{
  "rope_base": 149000.0,
  "rope_fraction": 1.0,
  "qk_norm": false,
  "init_std_o": 0.0,
  "init_std_down": 0.0,
  "optimizer": "adamw",
  "beta1": 0.9,
  "beta2": 0.95,
  "schedule": "wsd",
  "seq_len": 1024,
  "doc_mask": true,
  "dataset": "wikipedia_en"
}
Each number is 50 + 15 x the weight over its row's rms, rounded and kept within 0 to 99. Layers, rows and columns count from 0. The size before them is the row's rms in percent of the matrix's.

# layer 9 MLP up, 384x192, rms 0.075, rows 188-193, columns 0-191
103:27 35 49 64 65 56 40 53 71 42 43 67 50 37 63 44 49 41 29 66 68 55 82 54 26 66 55 49 41 70 65 66 40 45 38 58 62 39 19 25 19 51 68 80 49 84 22 63 65 38 37 38 39 56 63 64 57 48 75 58 44 67 60 43 47 52 39 56 23 50 56 68 35 57 28 84 66 75 36 31 61 41 29 26 76 66 51 62 42 35 58 48 42 34 43 56 69 47 57 51 51 57 14 29 58 49 59 35 41 48 39 60 47 45 39 47 54 77 43 60 19 41 34 36 65 44 64 57 59 44 42 63 39 53 69 29 52 86 34 41 33 58 45 51 52 65 38 50 53 47 38 73 68 35 39 22 37 50 30 81 47 21 16 77 56 60 39 30 39 47 33 18 57 40 55 73 46 53 38 54 56 50 42 49 44 31 28 53 47 42 35 48
093:67 54 49 70 56 42 34 42 38 47 73 50 52 81 52 35 63 42 29 64 40 24 73 54 62 37 67 64 22 49 20 70 78 85 26 57 43 75 40 47 55 28 90 27 33 86 86 64 50 52 00 68 75 48 79 62 41 50 62 64 60 23 29 62 56 39 70 50 58 64 34 56 40 52 45 53 63 56 53 43 54 51 48 29 38 51 55 54 65 39 52 36 40 44 32 47 18 62 65 44 43 55 67 63 66 38 65 49 43 46 38 66 46 53 43 62 73 67 47 49 23 42 47 50 29 33 63 60 65 72 65 63 49 48 51 67 24 75 58 46 59 37 65 41 43 54 38 64 37 45 44 67 46 51 59 50 40 67 56 33 57 42 72 55 39 66 64 61 39 72 53 49 38 56 39 56 40 45 68 44 26 57 84 52 58 36 33 39 48 43 62 60
094:79 62 38 47 67 38 02 17 55 59 61 42 35 53 39 46 74 56 40 84 37 47 74 34 48 44 57 65 37 69 63 93 33 75 60 66 40 45 40 47 47 44 47 44 48 61 35 53 43 49 54 55 49 34 47 50 73 75 24 39 55 49 54 35 60 33 38 58 55 33 66 52 40 68 62 41 44 54 33 29 49 44 38 50 52 52 71 48 38 78 69 23 43 70 30 53 34 62 51 44 36 15 49 59 24 34 32 50 31 64 47 72 55 47 35 46 62 66 35 65 54 26 49 72 66 41 67 61 53 59 60 55 72 41 15 46 41 46 63 60 24 55 41 55 37 43 42 54 67 65 69 55 51 00 44 25 62 60 61 41 41 57 54 20 67 47 14 40 67 47 38 47 39 48 49 29 58 65 48 68 64 52 32 53 68 30 52 41 42 43 48 42
094:37 44 75 24 69 61 53 40 40 53 53 45 44 67 55 18 36 58 29 64 35 59 66 20 58 37 30 73 35 46 51 40 46 58 52 62 72 36 62 30 49 34 42 54 74 61 47 47 32 40 64 94 45 35 48 44 71 46 65 50 41 50 47 22 27 45 45 63 89 34 66 63 45 60 27 57 65 69 55 48 20 79 79 40 48 73 50 49 75 69 47 56 55 25 60 53 30 55 32 49 71 59 29 12 63 36 43 33 50 48 68 41 34 51 36 26 37 62 58 57 66 43 64 48 33 43 58 79 69 64 35 44 35 47 66 56 23 40 59 53 50 54 44 59 46 39 66 51 47 60 22 33 52 72 46 43 65 62 60 56 73 51 44 37 33 46 33 72 41 50 31 31 78 68 55 72 22 32 46 55 51 62 40 37 33 36 54 35 54 55 40 28
108:52 67 45 60 57 19 46 59 46 44 58 74 57 32 43 19 53 45 43 62 28 48 52 52 37 66 48 51 52 78 36 60 63 69 28 49 74 66 26 35 67 31 19 71 46 35 56 63 49 34 32 50 47 50 89 57 55 34 48 53 32 42 39 55 78 78 48 65 55 46 39 43 57 63 13 27 55 63 59 39 37 38 71 55 40 39 45 44 41 63 62 48 29 30 31 16 54 28 62 07 62 49 56 81 43 67 66 59 35 71 38 67 71 53 64 49 51 26 49 71 63 65 59 62 40 75 34 40 50 65 35 64 53 56 59 60 29 71 34 56 27 63 58 44 33 55 34 57 70 77 36 42 35 59 41 57 36 61 47 66 49 32 45 38 69 61 51 60 60 32 32 41 62 58 59 26 47 44 50 78 32 52 54 77 35 46 35 37 54 25 61 62
107:84 45 46 41 61 43 36 43 77 80 53 60 83 47 44 73 68 36 61 33 28 44 55 49 36 45 78 69 50 63 48 52 32 57 43 51 54 47 26 71 53 45 49 78 40 61 57 51 47 73 56 80 23 60 54 75 37 69 46 64 63 36 60 45 42 53 58 40 84 68 73 33 45 39 26 14 65 21 74 76 26 25 45 63 63 50 45 56 38 67 48 39 49 48 70 50 60 37 57 51 62 39 49 41 54 54 50 50 39 56 29 65 49 64 46 71 70 47 60 65 59 36 62 68 63 57 61 64 50 29 54 75 54 75 41 66 66 41 29 39 47 55 53 34 36 42 51 75 45 34 61 76 53 50 45 42 64 51 28 50 52 28 38 57 24 70 56 54 63 50 63 66 45 54 49 23 86 56 71 84 24 29 33 54 68 70 60 70 48 53 46 47
# layer 9 MLP down (transposed), 384x192, rms 0.0639, rows 188-193, columns 0-191
108:48 69 33 62 17 44 39 54 51 32 74 69 56 69 50 42 39 40 66 65 73 70 55 66 46 38 56 43 72 69 24 43 81 39 81 57 44 86 68 18 68 59 34 05 52 55 28 76 43 60 48 52 43 48 56 77 43 49 13 59 55 47 79 36 68 73 66 60 66 47 38 46 42 44 32 32 50 33 45 44 46 46 38 52 40 47 29 81 48 36 65 57 53 66 29 66 55 38 41 72 54 55 54 52 48 34 70 63 42 46 50 54 60 73 61 60 45 56 47 67 50 66 46 47 28 68 66 54 22 45 28 83 57 39 56 58 53 49 46 59 49 36 55 36 44 50 64 36 52 58 64 54 57 35 50 58 56 55 62 65 51 70 64 60 62 57 70 52 53 88 57 65 64 16 78 28 55 59 37 60 36 42 29 42 45 37 33 41 54 77 71 56
094:46 45 65 40 29 43 38 55 68 43 57 56 68 20 74 60 32 38 63 61 33 39 73 49 61 65 54 59 64 51 51 68 64 48 63 52 66 71 51 55 63 21 53 59 43 54 49 37 58 52 62 30 46 23 48 21 47 58 66 34 60 57 68 32 54 46 24 43 57 45 28 62 36 55 56 45 50 69 28 50 42 47 55 35 92 57 60 63 44 73 45 33 64 62 47 58 65 32 44 68 59 41 26 42 49 80 49 46 75 77 65 20 33 43 30 43 40 49 60 54 49 47 72 46 49 45 67 24 52 52 48 59 61 62 30 20 43 41 55 67 32 42 46 95 33 66 38 43 50 70 48 47 66 61 48 41 58 40 51 65 49 55 46 19 09 39 31 72 63 51 53 15 67 53 56 20 28 47 33 51 67 45 71 67 12 45 49 35 63 72 28 49
089:29 40 50 56 48 60 72 84 51 59 46 46 67 48 59 55 56 64 50 39 39 44 45 53 48 46 47 46 78 68 42 33 56 39 52 43 61 57 22 60 69 65 44 51 19 48 66 38 56 30 45 32 56 38 68 75 09 28 47 35 52 47 35 99 29 64 53 60 45 79 38 75 49 33 42 54 71 56 63 60 54 57 53 47 38 57 57 49 61 32 33 63 49 33 48 35 83 36 27 64 40 84 42 52 31 69 59 54 55 67 53 37 53 59 62 57 34 24 62 28 51 49 65 60 31 56 32 37 25 42 42 40 70 44 85 66 69 25 41 47 37 47 55 41 57 38 52 83 45 22 30 59 59 62 35 67 68 35 51 58 71 44 52 71 45 45 71 51 41 93 46 44 64 56 54 52 71 50 48 18 43 55 41 39 29 61 35 46 50 69 38 67
091:68 62 69 76 33 36 47 35 47 57 52 38 65 80 48 59 62 50 28 63 60 27 30 45 63 61 74 38 65 67 34 18 61 32 30 45 34 78 50 33 51 62 74 33 61 52 59 43 43 60 44 16 32 54 66 33 32 64 80 64 45 39 76 79 44 62 58 54 49 41 51 47 48 62 70 54 69 38 64 45 40 50 46 36 42 28 58 43 50 14 59 28 57 56 37 51 47 38 51 36 45 59 58 51 76 45 43 33 43 31 32 58 53 40 53 69 27 64 66 33 47 52 48 77 83 60 52 51 68 65 68 63 72 34 45 44 82 47 48 29 50 40 54 49 56 41 49 73 51 52 43 89 35 50 57 46 42 53 25 65 65 68 55 47 21 72 38 35 49 62 59 76 25 47 39 32 54 59 66 40 72 48 31 57 37 73 41 88 34 67 55 47
109:51 68 34 42 77 62 11 52 77 41 18 62 71 47 54 32 44 38 49 46 54 80 30 07 44 79 56 30 75 56 36 43 53 48 49 66 50 40 53 85 27 33 78 49 59 39 73 43 80 45 29 48 58 65 44 55 70 56 52 59 38 49 57 47 53 46 59 52 65 39 59 30 49 58 42 27 39 36 43 52 38 54 40 52 63 55 57 52 54 39 74 58 29 74 57 39 76 54 63 38 13 42 34 53 26 52 57 48 60 47 48 52 58 65 56 65 48 58 82 71 55 67 50 65 52 38 68 38 46 61 55 79 62 26 51 32 35 42 48 54 49 42 50 50 57 58 63 51 35 23 29 54 60 43 45 32 54 55 57 80 58 28 39 34 59 83 43 69 53 27 57 76 35 53 41 51 31 56 67 39 48 64 31 30 39 57 48 60 36 48 04 38
100:81 53 21 53 32 51 58 36 68 46 22 37 55 32 58 72 65 55 42 54 46 52 39 47 32 39 52 41 53 41 61 53 50 39 38 35 42 60 43 60 55 37 52 34 78 51 82 36 57 70 53 55 42 79 64 53 00 65 66 44 60 36 46 46 56 65 54 61 57 41 28 54 53 40 35 63 51 62 34 51 45 32 62 55 56 32 56 41 70 67 60 42 49 45 35 49 70 35 29 43 25 54 38 60 36 45 22 64 31 48 36 72 55 60 58 61 12 37 22 70 59 53 34 50 46 59 23 35 45 64 50 44 73 64 28 56 43 30 41 60 17 33 76 45 46 63 74 45 36 69 49 60 31 77 13 38 54 69 33 61 57 60 38 76 38 46 51 49 44 53 43 51 51 80 64 38 65 58 40 51 39 55 49 72 40 52 83 24 77 34 62 26
# layer 9 MLP gate, 384x192, rms 0.0757, rows 189-193, columns 0-191
091:57 30 21 34 52 13 65 56 73 57 56 44 52 20 59 46 72 42 70 40 12 42 51 59 38 74 70 77 41 44 29 66 66 58 49 54 95 61 43 46 59 23 39 50 59 51 31 39 41 63 41 36 53 44 53 37 33 63 54 61 43 40 64 43 52 17 39 65 42 35 44 53 51 71 40 41 58 47 23 67 41 42 48 53 66 36 35 74 48 51 73 54 77 51 52 65 74 35 69 42 57 34 45 41 38 53 54 65 39 36 39 38 50 40 33 27 63 48 48 39 56 48 51 62 57 39 55 57 16 63 59 62 63 45 39 02 36 53 57 24 54 34 55 70 53 68 44 65 57 58 46 41 45 83 61 50 57 69 62 48 60 41 43 29 22 51 32 63 64 70 46 24 73 56 67 51 28 35 50 67 76 53 58 67 21 53 35 54 39 53 34 27
089:31 46 72 45 35 41 59 48 64 52 44 77 62 51 49 50 40 66 54 26 62 51 15 77 48 23 43 33 53 42 45 41 48 31 46 60 61 35 55 26 34 52 52 62 56 61 48 78 43 63 48 52 57 75 34 37 58 20 38 75 48 54 49 69 54 55 71 55 38 65 33 71 50 34 31 56 39 64 37 64 40 47 60 93 48 77 41 61 35 33 35 55 59 63 63 35 47 29 27 23 58 64 56 34 58 56 59 41 72 46 69 36 59 55 35 69 39 56 73 64 48 75 75 12 37 52 12 48 53 43 36 66 41 47 44 65 53 63 30 52 88 58 66 67 58 64 56 42 54 67 70 32 67 73 61 61 29 38 27 61 36 61 46 55 30 56 49 41 49 47 57 36 72 57 68 57 32 33 47 44 33 55 77 30 35 85 57 36 44 74 43 46
089:42 44 30 76 63 29 48 64 67 50 42 41 52 22 48 71 36 30 33 58 60 75 41 53 46 44 47 30 69 42 49 79 46 67 40 47 54 46 46 68 54 55 49 66 67 10 47 51 59 66 53 54 59 62 35 62 38 37 26 28 61 62 32 59 77 69 47 38 37 47 39 70 32 34 36 36 31 48 27 49 57 49 37 65 35 64 48 38 60 53 51 19 52 42 61 38 55 39 65 56 24 26 40 49 19 83 64 61 44 59 54 33 75 38 44 50 65 60 41 71 38 56 60 66 46 61 31 39 27 58 42 27 54 67 41 56 28 66 27 62 22 62 34 48 65 48 46 40 44 47 85 31 60 30 52 39 42 34 59 54 39 58 40 22 60 32 71 54 55 59 58 23 61 73 53 42 62 68 30 53 27 15 75 60 60 54 51 68 72 22 56 76
107:52 33 37 26 62 59 36 60 22 75 47 54 48 39 49 32 62 53 46 65 45 41 51 33 56 46 78 65 41 66 34 67 50 44 64 50 57 43 10 36 46 41 49 64 39 80 48 50 37 57 52 59 53 39 57 50 32 42 85 38 36 60 64 42 34 56 46 31 37 34 60 75 60 55 54 65 65 52 26 53 24 31 72 48 73 54 49 57 53 53 67 38 30 40 43 42 54 36 80 59 69 49 69 36 71 32 18 26 64 61 11 64 59 59 35 39 51 76 42 37 24 43 52 42 58 52 69 55 57 75 68 39 74 36 16 76 46 57 53 43 62 84 55 39 60 72 57 69 29 21 60 65 51 53 65 66 55 44 45 44 59 55 24 57 46 54 51 37 28 67 48 39 54 49 61 42 57 20 71 55 70 56 52 59 41 74 76 30 61 70 73 37
112:45 51 50 97 39 60 57 26 39 31 40 29 24 38 34 19 44 48 52 64 64 59 60 43 59 60 38 45 36 52 22 72 46 42 52 41 52 61 43 31 38 59 34 39 64 41 57 55 53 34 49 40 53 77 39 56 50 49 51 41 61 49 50 45 51 80 44 62 51 40 25 54 30 37 48 73 57 57 43 51 42 34 06 19 42 53 22 13 55 15 51 30 52 47 43 43 29 71 49 47 41 50 46 33 60 57 57 45 45 31 36 62 53 52 63 47 43 23 23 51 53 72 57 71 45 81 36 46 43 71 52 23 61 45 57 37 34 43 33 52 70 60 51 68 73 54 25 58 15 70 60 58 35 45 37 52 42 69 41 54 57 87 36 69 46 22 87 27 43 48 32 53 53 49 46 71 32 47 33 40 51 13 47 53 44 34 58 47 44 49 55 40